Part of a small language model's weights.
Size: 23 layers, width 256, 4 heads of 64, MLP 704 SwiGLU, 22.7M parameters.
Training: a variant of Adam for these matrices, 907M tokens, 6919 steps.
Each number is 128 + 24 x the weight over its row's rms, rounded and kept within 0 to 255. Layers, rows and columns count from 0. Numbers have three digits each. The size before them is the row's rms in percent of the matrix's.

# layer 17 MLP down (transposed), 704x256, rms 0.0605, rows 608-644, columns 0-127
093:091129133125155151144131122127112096130166148156112132066126167158107156115110105150131102091118118111067140132150132141166134127131130158147130112127095113092107118130084091121105148117089115133158103184124160102160140130103159151096121116107118155153119090126108122063141119082116083094071107115113125092130140079106185146112099123094115140123116124146143134117104144118137132149151
107:134144108103142132119107137125153193126154088104109141129116149119138123141165129127165132108128111154117148093129109133126142140144107137114128089135160101138148145138134058133139142105117122116153121110090162090125146103162107127180117123140091114121141102149183108117155139096145120115128131117140138113120155114153155128099152103106124160102124144178087124137116095115094125130119
110:140127108101163111139143124141176134116160123128166130157207104127119106121080117136091138109127169082160116132138123136163145095121134112108121103106084140169124161104133152156134153175124095128146115104145147099111118129165138157122086121105123156145086140104105173135116084155115156097062096133161149175141130154115139111152116083131128105163106174131116099138106117166133097160110
082:105138123125102093157136126165126164118152095146154161171147129115120145104132114160116118135166160113139146161128080139111126157117159108141108132133068128143127115123102118095118095181119112104117107106128113115091134129112142118141127129123149116106123125135104071128112139128162174082124150133110133123124120127109156140148108109113151159112112125137109121170096144128088047085117
104:135129132118081136117116134129079161133164123106160099123112109136124137162104149113134120111162117159148115123138166137130160107123106057113092116115112126161144115193077158129077140133110151137158128135125128139169160109118109127140141135080108116179146093112106175140104126189119153154134093127156118138122150184164146123090138114116125103163103142133108156148113151139180117099150
091:179171095108104131151155126097123127085115125095169105171094096139136103129177139110111111118109166107165117137106138153136144144177091131126116140123076142099117118089091172091149138132127141143114153090138120134135125147124103142146155123107148122153138108145083152126117125121173151143146114125127078114124175128098076144136147151152142093142086075117153109158153101138136144164140
065:149133173165126097153139119107148159123143084140147102160077126112150125158137143128153080157094087120096174131154131111111146151109137116077136142160127140113138125113115141152120124158165122129121142150141108109097133130103104088118112089132127119180096105139151143161124104112152119080091117147141121134107090119081133133134131168163107126131127131155160113105138099175113111120153
085:142128120116127132168146180099146086108154117119151144107117114084094136148129111132112126114141123140113103156085144126122127113100085116143138185106119133130075168101098062093132125142099144101102146129118107145118138087158132126150114193167099144153144149096124168122159137110170143131093131099172147140153170087135142129142149109122124149099167130096134087183138146165121164115143
092:137119178120139138185138097119116175156147120142113105145135159118108161149109131125100125109130114102118119107157144125151142123109115128130100134139160124135119129129130120107116129136123099122144112163138149169151113128100129134101121109075147175160100108161159159164116108192111159148139096157111087140121134095112109160131096079116136127139138109154109121073096092129117163156127
111:130112116108120135130121105115142146125149121113105150102151101156130104142097092122135106094150098100118154134132145093134089108090130175153116112131135134112141147093131081102113109141127130122082129150132137175131143074156120108134103141146160135142105185114123107121107107111142159118102141159102190123120135153121134114109110094135118130108118116087128146132107091135118133119180
106:115107130132113188114149162125156113166124115145103103158107129131150160153137114137147149136119107096129161132089132138197107135125146122144126134127157176126138114080143152092113170138134136136131081142131145161127107122105149129134164123121136120096121123117108165109112120157143131125221117119099151132139154097119152156143111148166119142147140160129179126100115129161178154169159
091:105080125138134153160095102131169141127128126117124150085160133172140119161074100112104109172136141094120150096115079176108121130107149133137143132157181149131175139065114125123126141157099115118094099113105111111141108159078177123138138185149134155113093131158150123143115097128173101150125132085120113132131125146136103131108147065175149137113154098101142135134102129093112137113139
095:129084148147173095150115081102144160118097141136130147179162129154144138132131137149191145123108143103176146123117134121104150114140136176129148125070145092164140127173144128109103132067142104071125107141148169113085151141124114132125145105116153120139145136148139139133160140124127108139086134107175118121102121184120079147124155126103125102142123125094120141157151152119110152111169
101:129111069148143160127128129135125134129139102140161142148132154164144095135102125113106124113133166125115142142166152128135130132147103135115120135151158149154135139148129165142104168100092170155170162152160127139153126126152124128134162140119126144142115145158119187134159162125143146170132150121146113142125161135176127159153152130172112066099094103121084122133129101145148142125095
106:097123143132171167119117110152165138134141107130173133150149153164148157115117147141163097100134141131124124151133122158143161135144103119106131131157130161151105124101147095140124097114101103130126179081099110143143135160146147108082117135144123101163154100115134134156138145115138120138086144098077147146125118133114153133142135165114093172136104140120147091130150111133124115142137
098:141118147108157139126135101121135129144115139126142117116132163120083147135167143101122143144145126126095110100120162159161145133130150098123105082112102188134113150132137108155063070104178117146096110121109107101134105116118090110117119135105055120149166160130091137111105118136136112102121101087146101125151125111154128100109138112148114140119133080193136144141130161151116114163129
100:133154129114134132122122134137084095126145188080161123127133117154108121156113135166124162138133081126119097159137098099098124110091160099106135160144128115113120122154124171163101142111141153128155121152160105093065119153175150103189185130120124132158104141181178141157109105164084098149100110136109157124103140122129136155156098128192160164116147124105132148094125115111145110161102
107:129079127126110137135111121171109141120102117170165150139169114147088130118111110099095112131118117091136131142132141123125129131149121090122076132115082156102155123107160129147105084127141143102148107146138155130111125153119138114135146104164095144175130156175109129114127150098176176141138146166109162126107122127090121144185158150161084149155138136094144131102109119119126103131165
092:093128149118123127111106132131152121079105133135128128147186107149174110110121145154102119107125118108154126092134187136107120117093162103083136094115142159132094157117144135130165128135126168186126120128128150096113120145080137130121145128147112154150146128152166101117130166120108139124138074137137140067130171109140148103135161140095143115116087105087131142130158154129141139152128
100:074126176138145112108160126092107085106128114106134115154164120175119133116144153141177129096140108131077106126147112109170162137074122138102140102078128147124144112133128153175139127102127135134133147158086099115112135144147145101156104079090116131124138158125136101137087131123132125138102140083090124143146103169117136145174109099116138107086158097083102091155127143133115157088109
109:136098135104145121127147117150155145128131111118132132148086139096108132085152139119089110123144134096159097134100156159084105112122094162130113130100146133122097166147159106170114180113121116118147126153112136108098121068167153165122105070126152129175161136147099106141118112165166119098139134097174140125097115142095084142124165122099117147119134180109101125075110059141113124124105
095:105089105129139150113168121144111111117153176170122149122143166101125131175189092142116166124148087137143132167105138103149101154114123121132100172106120085112095127159130100092135097095161141065109138150149114082132110129138146119131135188104130113097109124137112159149151143128136151117113129167116098121135135122139129134111130115125101125112125155173120107105101163092149122114173
104:117120144114126118137118169117155094154103143124056117214137094075102131141154101104141167163121162148124139090105118117145110149134127158184164116125121119113135109141114088115109095112137146132124193128097107111113075122158099113131091130153114121129143106118136137129153098127105137126120158132149126100171125148140120130155139103129084140126151138110126123123164128106124123079145
097:115175129124140095086117086122134106119149104127157150138157107142102147131147110116179162138160117114140131099151108133133151119136118129143096127137092147094095104109137151110096121164152148086136171196121088137166124149149147157187110117115146155130142167120140114109145137140111177127152124103112128166136126137108115166144111168116087099072122149126160143097147152142111162112127
107:156176136149136103155147094114111157183147123146132119130118105138106162132110123128164147115143085119124097118119127121101120101122106165149122125112148193125074107127136099141177106118130143158153128105146102140118121129151120099089149148122129128155132140085135108126118142136071120127090121143145137132151129135129151131100134121135128116112134105121154112128157083108115147154117
099:114136072069143159141138153153124102134146095141106117165110123087144110112136134151087124120116168127117107111136140130132110165170127151218094118129125081110126130089130146130113151177134111152106094129134096103163161077154152129110092110159138118126137114138152126161132119155150168109117118129144126130122097156138144127066128140128157084131116160107101156160123105121100145080098
085:136119124105151124128125121102132102113156112137099108151114104122117151137111139118123142142137096121119162153116103062106125132148105122155153200109127129132118123105128147176102156125105059142142115157108133069105131097105115108104100139115137172141126126167105147102111119096131123153150126141125136106101112135133092108157118141112136132133133144120088158118102110096100122123166
110:104172125132100091140083096123105130171123133126121119089108100113104115146125134136085138125182146071145138111154164106140080143102115119088128107133151106124135116152159130137141163131133130148129129145121130112159141137095129137163108141115141086089158155151126158143104151135147129127118134120131118120167140107123110152123155126103150167106118134156125127164115121122141105131150
102:127094151136172095106183140117123127113161111147112140143076132157134112112151134127116116114147149072146087139081128144128110101129104158173141170132154137142146126138099140156140168129138107135158148148137083111129153177143166097148144127102137139122108127153172124153131132114149147180103130130100122128118127118154152136151101138118128110133130148088116144159152132109101127074122
096:117104152127062147138132079130083098159148170176148172156141143133153093145118172172091153128139103137124173168123119097170073154101112115100122118108149149122155096129097171105128094162093135183136154136134145096094129166103108110120115120111111131107108124124143125135145109097133094116169100131138154138113139098166145130119104136078159123084143132107144137113131107116147134180128
109:111113097129148134117110083142137112120136134155148095087109141084154127107160112141123131106089123103134122129149103123152093130118185128106114127128133040128159124140113128135122171184088102127074116145143150148117133133127095066130092106119139106170140115096091120141122139113091181106135137121117161116134152105151144098114185115127142116098159127109129130195138174128131154142177
107:096152101154149135140135144114088136159147099146146124130124150161152095062128094125098121081121139112110128117125128122064136081081144137135187137116111138082146144117137119166139152118127132150108100129123088094151191100138172105163136115131134137141129141163139106112113131157117095145116111119144120134103087119136152125143086089108121132142125121130116082136122067147119127156101
117:138104095109097122168159120102109145095124138124097153131125123170114137112141154155138096160157153108141104132084123118130101114136104149122128142169147118160182127099127105119085102143151113172168124099139087148112164113138114106106087101130106157181130133155155144086167168129107132122124127090159131114135097162111154133085122101126139136144121141151084107075114125089127082161114
101:119102148166137085157149092131117150109140139136119150114103153138134146103116144102143118131126138124180120154154132110120139161154103120096152137124131095142084158151140139145162134123157109135162129140145160136121077120161127110101129087099107184128111154124109135106125120120090145126143105140157121132160116122086091118114123129120142133124110143147103129107133107094113119083087
110:141125151093130137131124107134152071106093174109143124149156116134156168115115120135107108131129125170085101125141150157175070124131102100138122138119119119139098161102092123143147143131138154163153139100137083071112146188126126165151065145130102096132156154142131102145111148103121138107139131095149134118124129157091135129142116135087123127125108145116162129112150159068164107119100
093:088136120095137183130131150164175103114147156129146108112114118119120116111134075140186146099175139125143120159145137090150136123128118165120080132110172132128136082190131101121131123133118145116146155168146115123140116144140145110126070127138108169136091070147123105125115146140105118140130130154120142163104152135122145122160123116153116139140110132134159161147131133130119134156133
110:135109089109082131133121134112123119130142101111107139128134123109092139141124125154093136091120088190123157076134108113148118122151155104091144121143160132124063131122109100165055131161127108119146118198145128115148156116077128110134096137159130149169095120145111113124123121163123080123149132149154157121132111138145155116104145137111140128120141171153097132145096098123135148094144
# layer 17 MLP gate, 704x256, rms 0.0652, rows 609-644, columns 0-127
104:134133128136109133152128169106094116124125081140151177131106113145130159160123104088123150152176111096176138124093116130123143106104076194153166161194149111101123148130144140120096134154122126140107168133099121141161130111148163141105116144114169114158140099140113153096088125184100124121097167104123135156111117104125102154123137107146100172104142151149132130164136122139097118115125
112:154180095123090169138150123104108112158112126108156114143150136128126107118116139121088121099142144103120147088125153153106126145142101111097149151127130168148150144109130124081116095168139107134142136107092146131173120133113101131157196139146177136163108096162150133128126104133154128097140118154129179081148106159133108128093156130102140111126106154097173149175120147141127104144100
097:162157135141134124143106133113147134166164089141065120140154126143129128100125146126100097136121132114113151157088115158083091097130164096137098136117146097140101111166171121135108103121098116126155098125133118110038086107115129153101117139103162095095151116129154118125104128160123112168134168129106111121089111153072141169124118137126079148068131122143167168150132124160119109154103
102:170154146074094167130152094114096155124132164138171131120123152113122117131097148154096102084162134124098121120094131132128096127137124082160127118129140116175141109089075146078164143152113151115141116125136147102094136142056134149121121139085144119129140063148155108124085093160106147109145107152133137133140156141190088129112106124146132144136118121145137113159096138123147113084132
095:138147113171120078121082131135146127097110145136145141108089153131122127139127129167101101141127115150106154088144120169150152135125130167144164097183127094093092175148115141102097115110124147107167123098109123118117143123131131119110114091094138137140152126090095111125135184160149148145097120082137124128097176130138151089109164138117080084129114115129113124115129145164146154132122
076:135092158161127114136118144127131187139128124153117112158113131084131134156172142110146138132131147139089175146163110105096111143139115121149128128105161137118145142129110167103108118116119133109184153088170080166102099135144193111146114109079171128159111123130096159134101110121162120125103122106130121139136099115112126112108124169166118093100120157124145106098161101184128134134101
090:119126158127135142112106117170123131110091152133136119135144195166173129156094143140122142167130086132109114168130103135105139139114144141126133071136147146170175108157131170159079170122144140186152132120104116093101135135123113123069141116188145122089078138120124097151130118115092124134103143114125118145132144133123129128153129129122157080117113150154115178098140116147116124136106
094:127133161130138147158116098143133178174127108169102090114141163122125128101041119136096122126166142116127124089110132150128144143123141104070118149158136132107130098128109137121143138120132110129130116132114148162165117140102137144117102113085166182130085118158172145117110117169139137099140114158107094149113093141118119164082105129123128147165103120154169128115080115090141093146096
107:135127125111132110109126120127136163139158148082150174103169138102157124125158122116113163076126149115156156128117129085130125161130093140144126154189115124132126161083096134112113136136110104134120144110100130098087113082112128154114134114070156133120144160131141119078111140167133167172170133104128139189129097131091143120160147121133125139160080077147133117141151128111100148124103
107:140140094119132131112133143090100135116125099135130097093095115159095135135111119101120180082126175125150116150140156128103142141133136124140152135131120120155144145178075132140168110156123170151130113151165170126136142129151109159148147127147140139111146115134081128153159105127138085110143082110156141094132112173111115112119133130174148139158120164108191192169137149103133106137137
094:154121094143164095085128147106147123131154119131139131149118144121136118106113119140113154142104115132133132165148102126091107144133147138129162135093127117126080109108175124126113129111147172147145117101121155133111136133077120147098172081134137170110184131145162125139105132115122141129121136126114137130084151123114165102132123129159098113071144162116150137156146116140092116116142
101:108127138095155122141127090155123141177143099100095102104118158112085160083151126109157117149149135153137127151103164161133122125121125114126121156097115119101130188125172153165143104152144134101110168130108160116105162089132146129131115103096129161163141166134216118153115154159121161165081154152155083143106108145139117143149160136112095126108132152105089147117129115151136123123112
104:147140125082139108098119133163142146108129155118169110095168140135132146149110166144099141135126164155141114107149174120145126144093179103140102130156155098147147151157110120130148123155122119163126121127135114139130080101113139083129161153146106145159112121150144173154156158152115100139137119110112175139103147141107132128097076097082096124136126151120092139110102102152119117104082
105:101144122097121113110090090154147140157121145114127095109120193097118145113111129102104147135143171159136137110169097102111122139138139153120122138099115120150136168115157083085164137117128139156123141148080121145109119076092108121120141077100134120119157133157121110097120166139095154158148110145165149125135124111160104151115181118149168124132098158142075125143116099158120129184137
106:128116110148103127120124126137119143127095163157090171134113165141136170160145123148059121134134133145137122108102083094166115161174143132126127102118093112106093099097135137142125106125118162161111123093109132155114103108108120190106112088119135140093139141155142138138150139133135106102126155078154111152111135131147137157107126126160079136140136112123186108156089142115116127134134
095:088139094124098113141102099122147137084115110086150136125160145150122124112108125102123184105105177129119127106130158185107134154129107157089081124166149118086117118093112127144144104148121111129106129152106123152126086119133095183128137104136144179125117100093138154113127119137122121081119152124149153121106137104131101143114172099119132152170150099162131155161090119135146104160141
099:145141150150111144137121115131138177112088139116131171104172139151166132097100096099101122142114112154086111122127119147119147132140101106143142114105122127159116055102115102144120115124108171123144142139130123112100109097115128130144119114118124126132121128103130126146158124177117138122167150104115152148130121121163132118174129160115143062124135147105119130164119158167129103103129
095:151139147158126130126124133091143119157151086127128133117118115145089136114141132160125129118114148119149120113094114124170145101114121154123088146124159065080102111150136129149166141095125135084091128143124112182107175134110133108123130139104109126143152149081090111104136167147126126135158132111126109127114164150110129125120133146146148126138174117170164118137167133124145168129078
099:182119101114131132121081131105108150136101164143128129071085082115129141183113138132155132132145109139171176139094137133095128124145122117145104106138137149134132175105139140130100120130147146094131126115166162158128115087103102151110133146134147134129099100110102143124162089134159152152153131133147151082126179107140120123094144134134147126142118121139161211096127122069148136188160
105:128137096119115122111077130096109086153098128134151154114116169145137112138142137144096098141094162121168157120188129146105164148145141071118154117147138122120088159101094135135106105145102139158111110146111110169153157141162125136120124131133143160113108100129126103100122115130131152165147097184178114148165150160150148123116134129056137123117130138129169118157168154139129122120136
100:107121100110151078128136108174107124122139128136134124136097126115109123170110114131095157118129151101110102137109094107141121156067153123119158137125103130118110155101192106116122139129144117132150115135157139109080125115135099140074144137137095127107104103114095156139124151128135152119204099103124098158145071117154125107101145156155087112122107138147072134128157141132106121129154
112:132130141121120151145134093116158168115156152122126134117144145113145110141148112129150151111049134155145097157164133143104113118173109153096128086148123117061139146127155133100123113168138124099163098157138153132132124091100119068134111119091145122156131074127136158120123118164121095125150155127129111130112093112138085148139157118147137187132128133153142096110108083113128121102153
095:173124149125113167092125149111088124178160154115126166141100132104101119115142144134138076109121168137097124069161126141116161115091158130148132173165121151153128136120126123081111131150100142100091143119103134113126144143137125100093152114069108132130126144158131096110138167172115134077121123156131165163097171143150131123154122111103159147122107127079078106166143125122115135089121
095:084135100142123109127157124146118125077124119104136101083124175132167139131123127103115138082134138126146096077158143089103153121163145135080115107180137105122149143076136148096123110145121101135132135158101149128141147133126113121147183132073113151141114115160108097092162119124141089147115149130158163106082161081166126166118111112155119171130151137097117124139135123140087161131136
099:112105133135123095104154133108123141113151124106090129127139148129172114151113106140122113135165121079120098108143150102135149155120126157134126100043179099084133084177150134165113100137072129134098118108146081138121113129128116159078094151152124114126174104111145089171121101142119130090122130111122120150128132123046123171144107137137155156158108110115130119141113115136118182159130
083:088111145168173144121105109138138121115143123083154136131099118152178139179161124124125137128132142137156140169131103099137107132138132087113122134159105139119111135113146151143122128129143139153039139149114115124161127081096089144127072130106119119120114160123132100143101088136127157117101090102109144146134114124127132181132115171100143138104154095086165144126109116096120127080129
108:104138053119157149090118112078104157122073086164151112140138189130139108117146165137137155103120108125147144130132143136102118145129128124089129123185075158159153113096092115133140139161150120158137132160163145106145126157157131167132149130162119188152124128111147139134176107156109117125116142120108125141135101182113126161125116110106116125113134157105167149122103137147104102122129
102:114130141128093135133151123113128109160152064136126121128185161125115136145079118109124102153165154125183125110157116161143140134109134108116072133108136149094131139152126142149133121142097144103139103106142149125126127154093137146120129113136144129112139086160119147127081154156144097084113134196168101085153143192100101171111097109125131141124150113169102081133115161129107091124115
100:137139128120130123109136128126111141099109155155117158122130106183135119107112110096124168138158145123148121147102159143155136116104132104130106168155139178160149111120119107095135088149105112131098164132145169128137095120121105139133130093135122108102109097123164153139107100156154136153167123142093163083164130104187117136142162141109122106135093109077181132146104155085123083142132
107:110109137142110105149111142096147113157074151138162122137081172143089121112165116111104173081151189171177165070107149116117124142083137125123099114132130108121159099156112146112133124132114120117154122086111145147150145149131127118119095137090147145111108123223101163110114102090103119128131087167144140120169134160129135114121165101139128135077145119138149109084119137096136107141085
107:146111132142141155126148134152144129135155093144115108114100139099140132127178128095095162123092144126105146145133154100070107165175169113108102137162167088092154106116120094131093161117138152129181110143080109129131159158128141172124141124109143109109142097156124117142070134159115103120127095144170128132181143090123132162105119109111079099102121178146098125101120112144123098140138
112:101136126103101163083120094125122130142128123117148143120130187170160087103129122122102170111104131122151116150132127122165153165143099158082125141172173154116134120114130145115125108170125126151089110114112126108129111083120141167136147199169140117092135105144060140120092095161096124116101083131167150112090149121096098111136134104125137150151133108113167126145135156103144165160121
103:118132128116158124083136117143124117130128143115108156138126134123134111125132107107142153181134159132123085154125136127107136165121133127111157103174113134130127128137158148109098125151121099110177080169112126152169129090133137162117134102129141141135151115160137148084166129125157048150120135133167151107093109144110128129098116117143115144117151145128206112101163140135129139118110
099:130180124142108080151161134108120133191158148100124130070135112106107139097098151096128128122109121110088138127147144125098114119160160111129094139123138115103148098087111133139131134146122094090072141152063171184174098112130126097095164132128126095139132136143113098111128107153089088096137133119128142141166173100141122143137132091177152144139123145125121166160143160121101104115138
102:123143127125121136124136167150151137122106126137128114093148087141130142110148116160127123110159107097094157116152114105115118135087129133125112130135136140108140145169153161121096089135131145121117173125076091103127075133158129149098098129105163115118157143112142110158140103153135158131141136122131137163108135105134106130110142134084121162169141173169150156092155144126124144195126
094:109159148113115131136144117142139130138112133167105106116103175095147164114126087125108123090141115131158096173133119129141095123092110097141124151148087114117118122140127146089174155123154147119121159095121166145166088092146109187154094088100124144120120110126128114100155103133180116092136141098098140122175141132102085171109115136116115123113145090114107141176153098114122116129153
# layer 17 MLP up, 704x256, rms 0.0657, rows 609-644, columns 0-127
108:132162149090119131100157154086090121128127159107144113132124126139128126143161130148150148160103116117140096165145129111174139129108149149180129164129175123084134167115145139161116118136130127126076130161139163150151120137128119143146116115126142132105160142139145124121097151108134122137145109174102095178062100146162100127107137125170120120091087173141155128172173122130135139143145
110:150109149096123164167139120097117163146150110121155167104116135145128141181138155117158114126124132113148104131121124139129120112111145098143118132099198095164154158081122159166100134089096137109101103123140105134097138147100126097126127132098138111135173128143104136110117179130149109100130124152104119169132121137168127117152120136117142182124124149145097145114152138145098087085094
086:114144128127165144084161141154116113145142142112157094130090132121122143134095146121132139118096120122156169138111215134148101082122115127116088155177140169119118185110124137141116145147171144136152152200150145117127158136148128120135149163148131101102093134105133133134099111125130109133146125121164133119129090145145113115116114101104102079155136150122111095116076156137150152116123
103:152132077129153163170118134126116171116148142110124113114109170128137135203146120123141101125132109115081081148120143074138129153118118129135191164120111114123119112158105085102174128163154134134163115128156161131097119127116126117143164109121118159138155129110110150109102148135115127101137118161159125118122134125153080162126160143114161092103102096127141128169105127115124122121142
087:087126167173118164133106121123173162131143099123131135105172159133111145145074132146139134154119121150092125095162101127153157111096179128120149155160144141133142105130115089128116136119128116119164100146122106125162123111153143130136141101115117105157075162107160127146133139098121126144064159115122124100143105096138153154127086119084114108132167157164133115121110101093120123120097
079:129109109128110115125092136132104126175131174140083125122151157113112156082158127101087159135136138176147135146160121135097149118111090126177125109071152129135125151144125113096144135084126119123146119098181170124125074136175191160120143130112152160095141138144116104111107148106111116165144148104144140153116140102146098116097149087146159149158143165090139121125120089112140114152103
087:118094148152116118117114096146106136145107132128103135125119114145172121116109105123134102132106203138154130135128127156153116113163170162120168108152127087084156109113189160137121112084123113126137105120174120132103145151130140130150121100083164130107165149137102134127128155153149100104135099164130112118145154154130111139059097164173114138112094185151142098099085105130145085126131
102:125151097169122061095113134149069112075146150106164135097124162143137137146143154144140148146129129155112120158154148107133094120156144126156152097164111146132115119102109113138124110148115120119129154142115149100126135083154115114153146137116128115117151129123094089182126122123124109149129141126154182143145084103112107070147173091120170144160086158129068155161137154131132094138179
105:141104113123138111111142108080196113128131157141124156144152132131094114122102189092109108127100158135179174120143123091151145162161131101143149161163049172101141142082154111133128139066115105103133139137118119146098099104121141122169158138098147159166184185146127134112118134170108108146126121118116164114135143162100130117126116144153104174142134130114126101112145131163118139136127
104:123125100124147119121133124136161121131152162088093191141132123123114138122070119152130102144092134116113105143121104116123161109132109156082135089062151131080110134117087101128161139151092157103142173118131111131101165134095107108119130133176112078153129133119170146142146139134118126121087159112125101129152097085118118139081120131108150105123110131138095119117146139122103088076133
092:099126129083138172111104134129130123140058114099149129139116107073089159068126142171125131094132101173161156135154170063131133087109117148139120126067116140121094128162105135118125145182125133116110085158107140133131161148170127146153134101131158134141120144131155126122120120124120148063097145120140131105110172136136146123128120159115141125075128162141093086110073156128118147107125
096:136134118132129149139160165111121123088128088118140128123136115141151119154144124144131153126135133112092180109154137131169116138172141127115100089152161118107095056084109160132140098170164155156116167189134097146106125122150102082130160139145144125136154140109125131136161096142085110161128137102104129151117089109150156154158118166158130143137124183146120082166149086137145133126147
104:112137148143126140152102125125145131086147131136126137106111150098120133097119084115113139107117094128127147132101109086088148092130104153098125166144186157114074158135148125124134165159143110139102121155166140159118155143154148135152065145141132118123140114131124117118150161167158108135130127155088136137119144136100124122151171142105161198072131159132189124078090102142072076150110
097:133148082105101111160114147058135111131081139164128138101111131147175148118124112100144111153119132093098121120128127148152114138126164152111096138134156157119087124139136127125167150121150112167111092111138159140125149166146111117154188131141116165136094129152085144119118146103098106136116156122155110123067150150080133130145160147131127160117100142123155111164117122156154149096119
090:091130111110139086129079141130136124110110145148132163132161120084117142117098153149083136132108073187146158143105082117118162146106058095119125165084122080131177130200120110153131109145123137125144145115145142122131102129126138122121157103113113135143114121118110116123124090173140129151126090155129125120143154106133123132157120094087145110102134127098109107113125107125149090125101
104:088119105109120121109106119133123190113121143103089118163143130149153120134098172137109095105088135137117127106104094146096145067167091149124127145127131107128181166103138113104140142144161126114118098108134107143117090149092125129124144137125110150132084103113127144110161093104130126118149101153134133142125074109091103166140171127133120119154154123116215129157110123130152121135156
107:166152135092130175122127124134131096154105126130124152100111116161151145119106095120176151139183133148128111111168138103125140148129077090113148123126156102162134091145126139125142128144157085119119147123157138166158134093131154109132146130121138155150150099156127125152131161139104071150122134156119137125123166085129112124146088106125163147102133123097153125120110099165097137130144
087:160146094138132138066129088138139076056181083126103155098090119103097170151146126096120134168133137139140162139113120097096123131149143123154063109122147140141156149149144097124095127103143118080118114150123129147118158115141110117134121165127140111108105131122110146161137099138145116122158139128128163175148106097145137152128099119121114169131158146176131112112106108097169121099122
100:152107101082114151141058125148131145175138148137121111129101102114103128126094116128123091132097137097171150131131140155106111131140099097159098152192122109126101126119128126113096152119159098152143082115151122109111122096135075157119138125117122139124112101111073151112134128130122109127159110167175118132109198126092093089100160132143104143104119149198136168088101139127122135126127
110:173137084104168124113122127129129143160134198113141110130162114126113132142155112115143151118124156159117136120123126168117141169109147134139156153130160121126128128132114161135153117146125126129058108153140152121155091150143143142147124152160111177131152156153128158093127129129147167118118108179130084149164129132112157082157183110150114162127145112126123127103124147117197164134135
091:142110130110131147150117108096115112119039067163160143147124093092123145116159124104086124073118153130103111133139106169148150072103111098105131122178134151128136134106108095147143142126121131161156174134130150147124128113129134118120133106101134129104123135152162113103113092105100121099129148106124105199113096084158089120115145105117133118214133108073131115143141131118104134146099
104:135141102103123123139143112145086092105174106108190093111146117159170128126106157159119109130141135122116089135122163137138170122153133153084059119142132170138149133175156106179119142101094109123142100192144112135146169112128138107116123115121148118128117118138160135149133135106101133130162118172131160133128090073137170135108166149114136138129132173104142118127144110124153144122106
098:142103118112137107128060140135126122099069101119127127158166153108102150122136158141096131108142120102152129147126143112090146138090133131123173070151143145138106123144141173138093130111107144165142115133143125180129150109128125164071118130122126079091134123127094123116101136161088104141123141146128162123126082127128142168169120127084121135124137113154183080181126163142139166117137
117:081153091151139096163127137126109106141118081113140109112116150107125181176138093149131137125134120102127125082144107130121142104123151106108118134109151091126131160089148126103140139135140154105151112168105103098118143111136143107173141126146104134165114112123114130154123151145141098163139098123139161120107086126180071148105123135158067154153126149168140138154145120161138153105090
093:139131193126099130108110097105113200117107128107107106144123173155091154146185087124157139134161102181198099135128131125101161131094137087140145096136112143171126104159157115155116120112141099139160132115137131128131111146132086146125145113171128133149155119131130117084134119152122126176127144154130153112100137105121128117137154127089116136130152169143141139113152126153167125150143
080:146136140111118129154176141137109125104083101165145165139128151088115132100149130131185160143156158131110104127137170151102112142110169144110109104073114130132151144135129153127121093132157151121152144140153139163156123132119112145157149125113095099113075098124189145135145144158124138105176126143103133168162107079159120172080135125142126142090169126127174111125109112166182111170122
114:152174151098132137081152148138112122116115161152125101116139126136140128138137122130121153118126109101120116160111127131163143143101124183148104074098152138134156109155172102146133101099139108101122164164134094177102094104164164165131147117147129119084081119105099106132156133140098095140132141125127122133112100124137144163099135144144104147094139112087149139074143138104138133124114
116:120125164158124134154145116133106148140174099120109078135136136107139118106120131144120141137164116135177096108118121136160160150122149122115133166184151174142119099114176143143182115161142109090108118117123131102092166111137142139164116138104129135068136094120124155116095114133166146164145098138117117166105128132157127159090110134128141130113132113128091094140125123147118164168109
098:116124090159086106117117139100108139137130101111092095092126149155097149160121131081124148139141132118124142125099147135152127083097165138150162125133130149107121113150130124113147150116181107121153076146129104174122099096173138146084166160138162128112143122148120155107112123129158167164116147129108110121110133157115140127116123136137091164113105135163168165129132119082154170115107
110:110106154100149115135136130085130090120163133136149109125095108116139114111103102145130127146145130158090172123139134192116107153152112126138140109143086159128114077098145115103156143092134104113161170152119126148119128145127144172143109130189117079135123137151138112088167087160146138121115109138138136187135115133097099108115130075139162061130143129136159122175154126139118136099133
105:112152130095116103095113109118111103114139104166145172138160092145129115138101172118155122150133169124151134121116142136137093161116126130124122118129125112136134107094099118101125114125131114163171113113118172170075111158134144166104143146171128116162167152138132139126140120151138130090120096177137134106161144168086135109143146125106105097132147137102137137103130103134098092129116
121:118147174123127163106168125131159146135104130135163145115144120152188124146089101159115114160176157118130130132096130115073160139104087150167131164106174109137141121150145120110115081093109127123097132096067144188156163116141067093131135102116107121162108136102178113100118142156121153092132153123118151170117108139121140114138127126105114095107152117102114132105123134075130134156152
106:133114077117132124162139140102133145115114134133188127113114099133125144163103200132086118136156125082135144094112095122100117091142111150139118094092136112079151142150138131127107151112160138138076167071146139150150184128073101108133086156086124165137120095147104115135121141141144158149123100130146124147179154115139150154140130142119125116152106058098140083122137097079132138125155
114:146144130133102119169148164085115153172128152082104163113165099110133138132134146128137137148128103116072129156145137121126151179160159126151131096144160167095138137107125141153131138095171186129097122139118113147119149108121088137119173148138071095127125151099168136136071104161131136103111110163113106107154143098115150122172115123176116107138113159135153133160148171193140155121082
090:127126160118106116139148101107098100138104125129115124111171146129165122101113161110137106151113142166114103064078103127128124137140172120128139145156075182109115184091124166125106122147142101114136100098086101139086160129145098120151148127120119132122103167082107167134120133111123164083113121124129125124173113158123125162135125098103085115105141110105106096143149097099164103118102
114:138132137145155120127081132131157127105101137118152121130151131139121172170133138136121138110132125147135192142123120100129143150113146086084134119104130096110164153136135166127142098160117126133153100083122140161120106118134146138120120123141114159142128122116135167121145136166144115162091183103129113131164138085136138137145149140150129131116132109113130135139137137104113163108177